config = dict(
    n_layer=8,
    vocab_size=8192,
    norm_place='pre',
    lr=0.00942,
)
Each number is 500 + 40 x the weight over its row's rms, rounded and kept within 0 to 999. Layers, rows and columns count from 0. Numbers have three digits each. The size before them is the row's rms in percent of the matrix's.

# up: layer 5 MLP up, 320x128, rms 0.223, rows 284-314, columns 0-63
# down: layer 5 MLP down (transposed), 320x128, rms 0.213, rows 284-314, columns 0-63
# gate: layer 5 MLP gate, 320x128, rms 0.236, rows 285-315, columns 0-63
up284 097:581484446481450473453552436503532462431484533589544511548477472522538457505448544530468485522480512459536497403531471490520478506475556503493489445515437499542531494569505526473465465386472440
down284 100:523503509530483479422502546515566446494477496446504536491471543495469488458525453430446509509459563551507491509480506616504434551469532471483449483422478566477526574502505549498521505536486504
gate285 103:501488484510485548436501510450468500445505493482480389505545421543480446543470483504513502586520467507505528485509525485541549537506502531505534445438515529567556531489504492534508516559491504
up285 109:499459496477427530400459526470423452490427517533407477468538501584492452502452555464432512500528458486512444482455519483493454482506519511592564416475513528540565562572517474450487540476522497
down285 084:565547465474487453451423472429468545457529505502508479529515471536567481538471470521503541561506470478485476476494530453473590537459527563572523497474443525524514495487480518557476553543522544
gate286 088:514512580510465517486505463563447493513506541463533505496487490463439523474455472500466565549528520543443539574546579447538455477497451435538521449469469499534455480476471489498591468455429502
up286 097:502552523461507499412507499496488474487530462555473551446548510484515587443576519483480511538567546519491554476515473520508495544429534522465544568589512474461462532446452514475526505494554461
down286 096:507448461484461470485472564525464529487519509471569527484443535460413523494485503540503488491421446519469453499502596428502499525449498428535484490492539542511505535570565513548464512517484539
gate287 089:496525510508552386502525506499449482432500533452474491476492407528619469506497475475528485492567505448422523473503468461480578502430507475488464498508488537568525520504510476436559551571489540
up287 095:528405477520511531455435469482514506514497477508483486494488524529452537508501524518493511487558553531537551563428403460434464512496502540501515535484496497468499524461542532506521516491541492
down287 088:541548525538579493512512485422519510489495533469508507507543458503520472506504479455400466547485427484451452526434533443415556525439522568608542495429498472538498474493508489502483523476417494
gate288 107:505483520484543432555508480503466525484522524475512479466496466543519470522454471431496475537485507510523451486496536497505562530416596500487542500471441524535512492539526512540415485491523463
up288 110:549516483450437464488496512541462592460427441518487507508511514445471497507440503497526470521421426473549535506472472492484563512423496499508479556447556507515522500501482424524466389492486448
down288 099:507481525443470467557576491543486551449503425525499568538506468529512523483531480452456495481493548546524530469508517495502530482499487616425482469429514574532485562519474513608471484509502480
gate289 098:507467522500577476516542422473475483486539570491498514485504468419575471424533530469456481500466418487590468534481503545533469485498459530464545511425484461541523505492458520502505466541547478
up289 098:534473466464437445455519445529460484549548514488492515478512480494506480516560493451492493459593457481456571458493498509516394490559518491404476507477554482481508537462513343466548446478541531
down289 102:392473501522418533505509477499482555491452454463489517453571543495529476453465494527475554477463521538529541470500570402508472505465512458465530483388538523481470501478420495484506510512472535
gate290 112:546509499520512546537426561495448553532490531504553486470480561547477469497376482470515524511504508454564466471523480553478454514510473479450520512477557518566500526475486541486542486524573515
up290 105:462528503514512500525493521525510493492519503498468513515540466448557538485544543524486515488467432560463535505499604474469559464452467539619512446533465482466568483529496506494443504483430419
down290 106:452494496488502511454457460532475509550501533524494484493504490398540510506492557547520501441462483508599564499554467589441430525512517519529516471515474515405475419501502520555488475532432475
gate291 120:512463460476491416445442492453522478536529483441577530467441447578489539464502486396502526480465507505529521491522441496538465486498488552437410495446448500508520448553547456487499561545503486
up291 110:535488505544584458477496436470434530484538466483521505531421448551492535464444471561560523499463448463418506465414510487505486547483476528476427445566489455493521511560547446472483524469503486
down291 102:516463501515450502419514463464534466547511538531451492492515519531503509502499529426575510548520517474577560471416488519488442518491515462557494576512502520497456476501516468413559553540469507
gate292 099:517523532466372464496462456483531473501497487483531549513487402504476458453476538487607524449462474534486540494492541450480505527571552511518495490504522496505492567474491564496472570455494487
up292 106:517476484408548467505506480491461474453493485511497530426482482579501481474548467480461534413464543506479562479545535507591450514503478569482526540435473519497452464465512501505450494532534543
down292 093:550539461398485462556548533435511539533460464431515497426459580548429451498533529498496464549473450525389538478492500491501536521451502531539472439509427526539514516534485485533530551509518529
gate293 122:519451469479472458520492486551455465465520566479524546518549533530506487506503488518498580449535474489541376509540426519462532530508510481482555446509498551555536492510479494510461544500445526
up293 116:501533467546452467449409502524486524537422476507451446458471507510519471478469512533513528495407425525462532567562493475491476493480548418582451484460502518517537436445491488428544537475551556
down293 100:535476551510470463477512478489508550557539527474514542465518557538489464495451573522505508499486489462602549479548472517489490557469523591524487460464466488513504559449471526514484487474471464
gate294 090:531458514485625502537508505524496423481510551502471548556509502496549500536469532431531531399464495461580492498511411456509512513464477524456495539464562495502567545495546475555498530493504464
up294 089:519520509562508496519495488496581554513610550544506510553566498486389548476569538489503525486473548453508464521490491509483474489530476506498594497489516560539493463508557444523567534509510497
down294 091:496483488536493478510484547442466506488465513436466489497518528473503570508478442437489522450452488490508470482454557411459423544534495501549523533478479500504542441523518542548508514507560492
gate295 090:531479554538493444465422492510395485488419435470563463493491513503462548580493496459494588513507502541514553447525479546428546514518455539487555485467456514457541450544552527439487534486540496
up295 090:562474511510480514491596500522543521477506551502489434496493453484458524505503483503492487528465495481500388550515507494534463451562431516507493515549508468543501534509488524589509471576517453
down295 090:432500500534508479562562513525488503522539531484422442440476517518556467452458553507506511555478476457530410500458517507492432522469519476524475492467565462468500437510458544499518569479489540
gate296 092:469468560460559515433462499453454493458456568515501525480538514523563518501482461517480500496459458493525482486487546480493456441504484539549517487442433493582527530531478483478428505416451494
up296 089:533487539495563530490444495529495521484401497505486484453469397512480494491515462560460473556518475463558451481454546528552421459399489546535501475521518426590532519485463519493466504506470508
down296 089:564534451495455538521585491510473525569553471471524534534457496558495449471515512497498450553517488410496494494547505505493612541512499581414531446482512545410496499506521452427473533514502488
gate297 101:479391455478562534473581501513498512544536507494474580476485462477517419503511462430464519500522507491495523548459540540520512488549532502577485440500537453574458551507440448505492458500538526
up297 102:472506518525422449475521454513505464421452556448607439561464501468508503476492532502504484501494540485524468490492509427494513541503534588469523461452478552478455504544515528478531501409465511
down297 106:548450494505508492523568533565440568465463484587536468475561481537471592475463469523495500525470490515518525534573430480484547527497491510448568478500434532518550524499471482462523482409465464
gate298 103:517606476505535542497553540538506492520601533505445506519457489486488533518524478540590502532469461574513504486492464549475454524539501526596448523515510482427454499519493484512505501520532498
up298 105:494493599526523487508497493558484517502473543591474492558439479505455533548496444543520451526410454507470508494555473527484395471505481428551532451499569539516516494507498457484484502537586482
down298 109:533495518487467529495429577508498507495448541513499502567473522499469463473504473533462353456491478499502526498528455433569498480473497466440490509444438464508522521578483474508509489476468524
gate299 126:478497470550519478524495441556529478478506618529427545510493506482556521501544508476522512513457492478509521442496398489553446438487541528489497583499551491521537460505495512559524564519504444
up299 117:467584450565536502540395521492523486454533476503544486478452571475549528517527448410497522476499569474524445530529433490471535533482532521555510506474452483537587518505477455535431486438500508
down299 107:504486450490496587479477437508449431494511474542445484470554486503567468558485504497500495526550535537562488516480454499528483538575566489580484515525524477495424488510459525469504541492530447
gate300 090:510489584509525482531554478485488484591483460546485504460462532511479425471468477466457471516503470546554499562450456563473554497499477465542515615528434595534550492462486491518562471480521490
up300 086:513518486448507578451492459486524521573476569545528483530491540504499436523388551496500441511502440451489504423513531531549513511537464429513435562531528511475494571484462493510496521528442550
down300 090:485511522568549507440538460448476520478561502510504565454474522465572488498565537471470466435469516528544567557543546606480438532508497554552508504513504437484517499442453555420436460484482515
gate301 095:476485533499470511526520471414521433476519469491548511470457559563544518493468425468534490557507404533527473537497544495456443527496505476482506477559496559553463515546497525562474454582402462
up301 095:520421506478501513433461502485513467503490469538483540439459449497525530447490478503474533501492538499482498569476474588482462496486480553498432493495485467544492455480527494617581537558503493
down301 098:501576507524458530489506566525505512519498444511490464491583509455499497538508447532479591457520508548336434486519502464569455522549535441480521423498416470440480494511522487455486469466458490
gate302 099:485463537524499444498456482487492510533473554445485446500517500512593482531462536448551455505492496473500491532496528398494532485499592509481542552524462517504463522521558522496463526471545484
up302 093:554535572470493488530476527576492457514499417497480534434453515518431529483441496530455499483551474426482597458427556526457484473474503466557497451462525548464502464553492516470518449498517532
down302 099:566502492438399556461589514535424451490528484489477586559557490402447487497524507565530482438453482505529512438588486564530536419481493487486499443499465518488478453493500527553476534446504565
gate303 096:560503523530509492505552605459544474465542504467491458418480499509524525497540522531469489540551466452578516565515532491509536467467481526501521504469440537525559528472522509579582390531528492
up303 102:527483477561484495528471511509462529513559456531458502475464459535406517459482517444454509519456498549540441486548458551427561540531513473581559463476549475520520557550520575500490599461524492
down303 088:512500481462563527460524512466484500464485507472526417462472467489483495512454538452541454534564484484505500511443490437493528500487537505500502457517455502513519440512498528449496487505507545
gate304 095:502500523541504477467508483589519535506507505513456500476532500529525413410463488455546462502530408501459460511492492492501515506523527450467488522514543571493596515513543498483487464491560520
up304 099:540494526474496497416440514511489502432434476407465537494525543441464511504497506551548407537491473567440485441499499481475543543422524438472468558482585531511501441456481402492537455470482551
down304 097:514546508440477480493527551473501479446445496462494559488476524560537511511484530540552475571507519565448503496526593442525450516430504607507464487500475425526520501519463569500487496464496518
gate305 092:480470503444497499454502494497433467482501494475526480489447504554459523578478416440553421572551463491542408506483473571537561483471508527456515460474552532498482557510472509474435473508450497
up305 099:542478442504479508519517449481483545553472497480474495539457505478452541473506475536485519432518520461500510499594487444456430488472505512490415440474468548508571534463425510492453463545488487
down305 102:505516553569500486515521406519444541511492464519536532499495429481544496496543497517479513489474653485443533450539525484476494505510509453486483491502379507476501443539515493501498455520502484
gate306 093:456489535531546509560477490456504483525495466456457501523473470436515487502426503506450510471484481494560579467451530558389550457475535536490529518490533499533466472492427487486438553526423491
up306 099:454451470499444419423558523464530541483493404524432503506471567493527477473496514546499565478497464491495517546458538465631507435444460435528539486589479449452441570528454461542521482486473521
down306 097:501498495476468532481480491531529502546525591450513522513517457526504491524475525487484477472487490454562473526420508446508467481430508485553482455386533524520570439473588508453503521468581624
gate307 111:506578540437526476522398529506503446520496550476512503534589469542511470454529526490498511506512512499519498529517559516498488423498441475501508518532413539536510528472386526412475518496517487
up307 110:502508504498471479532508482495489469542466522492479571503472439496477550497575472566509505555555527421525453444498539553497504523514496461540519580480503452538496521450448453533557529520484523
down307 104:468514496450513563487544482560549486482468519566514506462498494516487467426507432447472508528506472537469487523432565529511536461471472545439505493485507490539410490571528510505508458508512492
gate308 096:493443533510457535450512485485563480567526478395497487482457540438470432511446481494493546550483491523496532525507514515489433497538495533586558474579466456575465518465476520361448503502476467
up308 104:480510486541489463541526526508493460551529512542490542439474466526517447482519513554445475449556474463527456490457529488469485513533548489519469473476441524575478506576446516495476498558460492
down308 103:494483445454464486516541423520484469489504517541434460494490514556511443542509444482508483437483495429501541496508517510500601500539514483447495507441514406482573490545499457482518460463468596
gate309 089:462453544494476520449417474611466452512483571478465446522457504512485538531450468466519542437535482525546520428505575490508459473593512485383480472432518599467547475482422510501463474544508518
up309 090:402409558436477497519498477538473524464449522504495519526501562512520481495478524487621427509474418509495507485509492524514511529535498462500531514453553462560472473457565487465511511469477497
down309 092:526554489500547502547461495502509544460482461498479536520423489486469593519552512512489523494452480571370511526448537523483421537455487523533481450502499619528490487537495574507515564522534476
gate310 089:463497549577491487594477546511571469501481528470566443523517455536485496511514529516532483583542492516529475544536496447448524529406414574490564571497499494584494424502484482511520477567495488
up310 089:534476541419502500512516471489542509517448523551479480500536468451521492461524504517412557478437511544540470515474546454510507387483490561496469469478484596584479479504532465485453538472501495
down310 096:426469478459576512495469542550475496492500510416526477507445509579518496542506555475548509494561473429382496568509518472517588507500530510473508524495453520468551515467514493492449550500453483
gate311 104:529505557566463509549442534460473516546528542512567513465529485507498519435502484537478550417493522504636447589494558510500495482490472560532479540508496452541501501536531516492503495511460512
up311 101:500498486576506522524515551505575454539548550480476485515561541612466546456580546538490479552528437513534549506471491459549479492527567474494539473464441486535503559469448524506448501501495497
down311 104:463515520501527529472487457524543510448523503481483465556425485463462502536503562535428520501519548548550510454480489494547509455535558529555526498498537555533557522406455564533520443546527462
gate312 108:536499547453497484474576463536499479471526470506489473491386463581465490570430508511545481621436478574524476493439524517525504536539499548452528545507483476533496485490504453504546411495508458
up312 109:432485499515541391473555467464579542506507520487519470482492542508568459546451540440444455517418448605451522513479552498499496455475574490468461517439489502441509491524590484460475442495511449
down312 110:481403497399513555463516525535548555464482405480516426469446571457496461489505507568591465477485524579484472517449523516508522527441509565473580518469485531520510546522556473460504464473465535
gate313 107:553479498546424570414499506583449522479594476506514417472488479500535536551539524546543512415522426507476502492488466548440506528512519600536559484554496536503522475501544537530526488397527507
up313 099:534519522576507505490536450557464401463502535491557492475463446460471534503459480476537542455511491500548493469495534521529495478479484474538501579528547489516553547560471512506461500517496465
down313 101:559407585561460500457506498489448492516505515530508492450441427480504540489473444529488513457456438520517553535472438435432498491476538568488531510521511446497469497495548519546448458423475509
gate314 094:529480459436476430470448577468501483579573535527492553511454477522479522501498461475516503509560489493534427493505506490531441474545499500447479502489463480444549445501519556461510383487502427
up314 093:483524474503547542541489475567466579499485527487623516479549589452545513553510501516539505456463543557463504401550423530544563494477465461486537543534516489480490449455476495500474610428484525
down314 089:482444439420509450456453515382546518464505519545516490520423524519587441569487444597428492541506502514484492464540555447513440516506496489499523534518470530439543480513511577470475491523540471
gate315 089:550543484419513532475440505479528480488461484513460451484467444533510561454548549468518552525497474471474480505486408446475543373532508512481454525484556543497465478522509531531516524452583485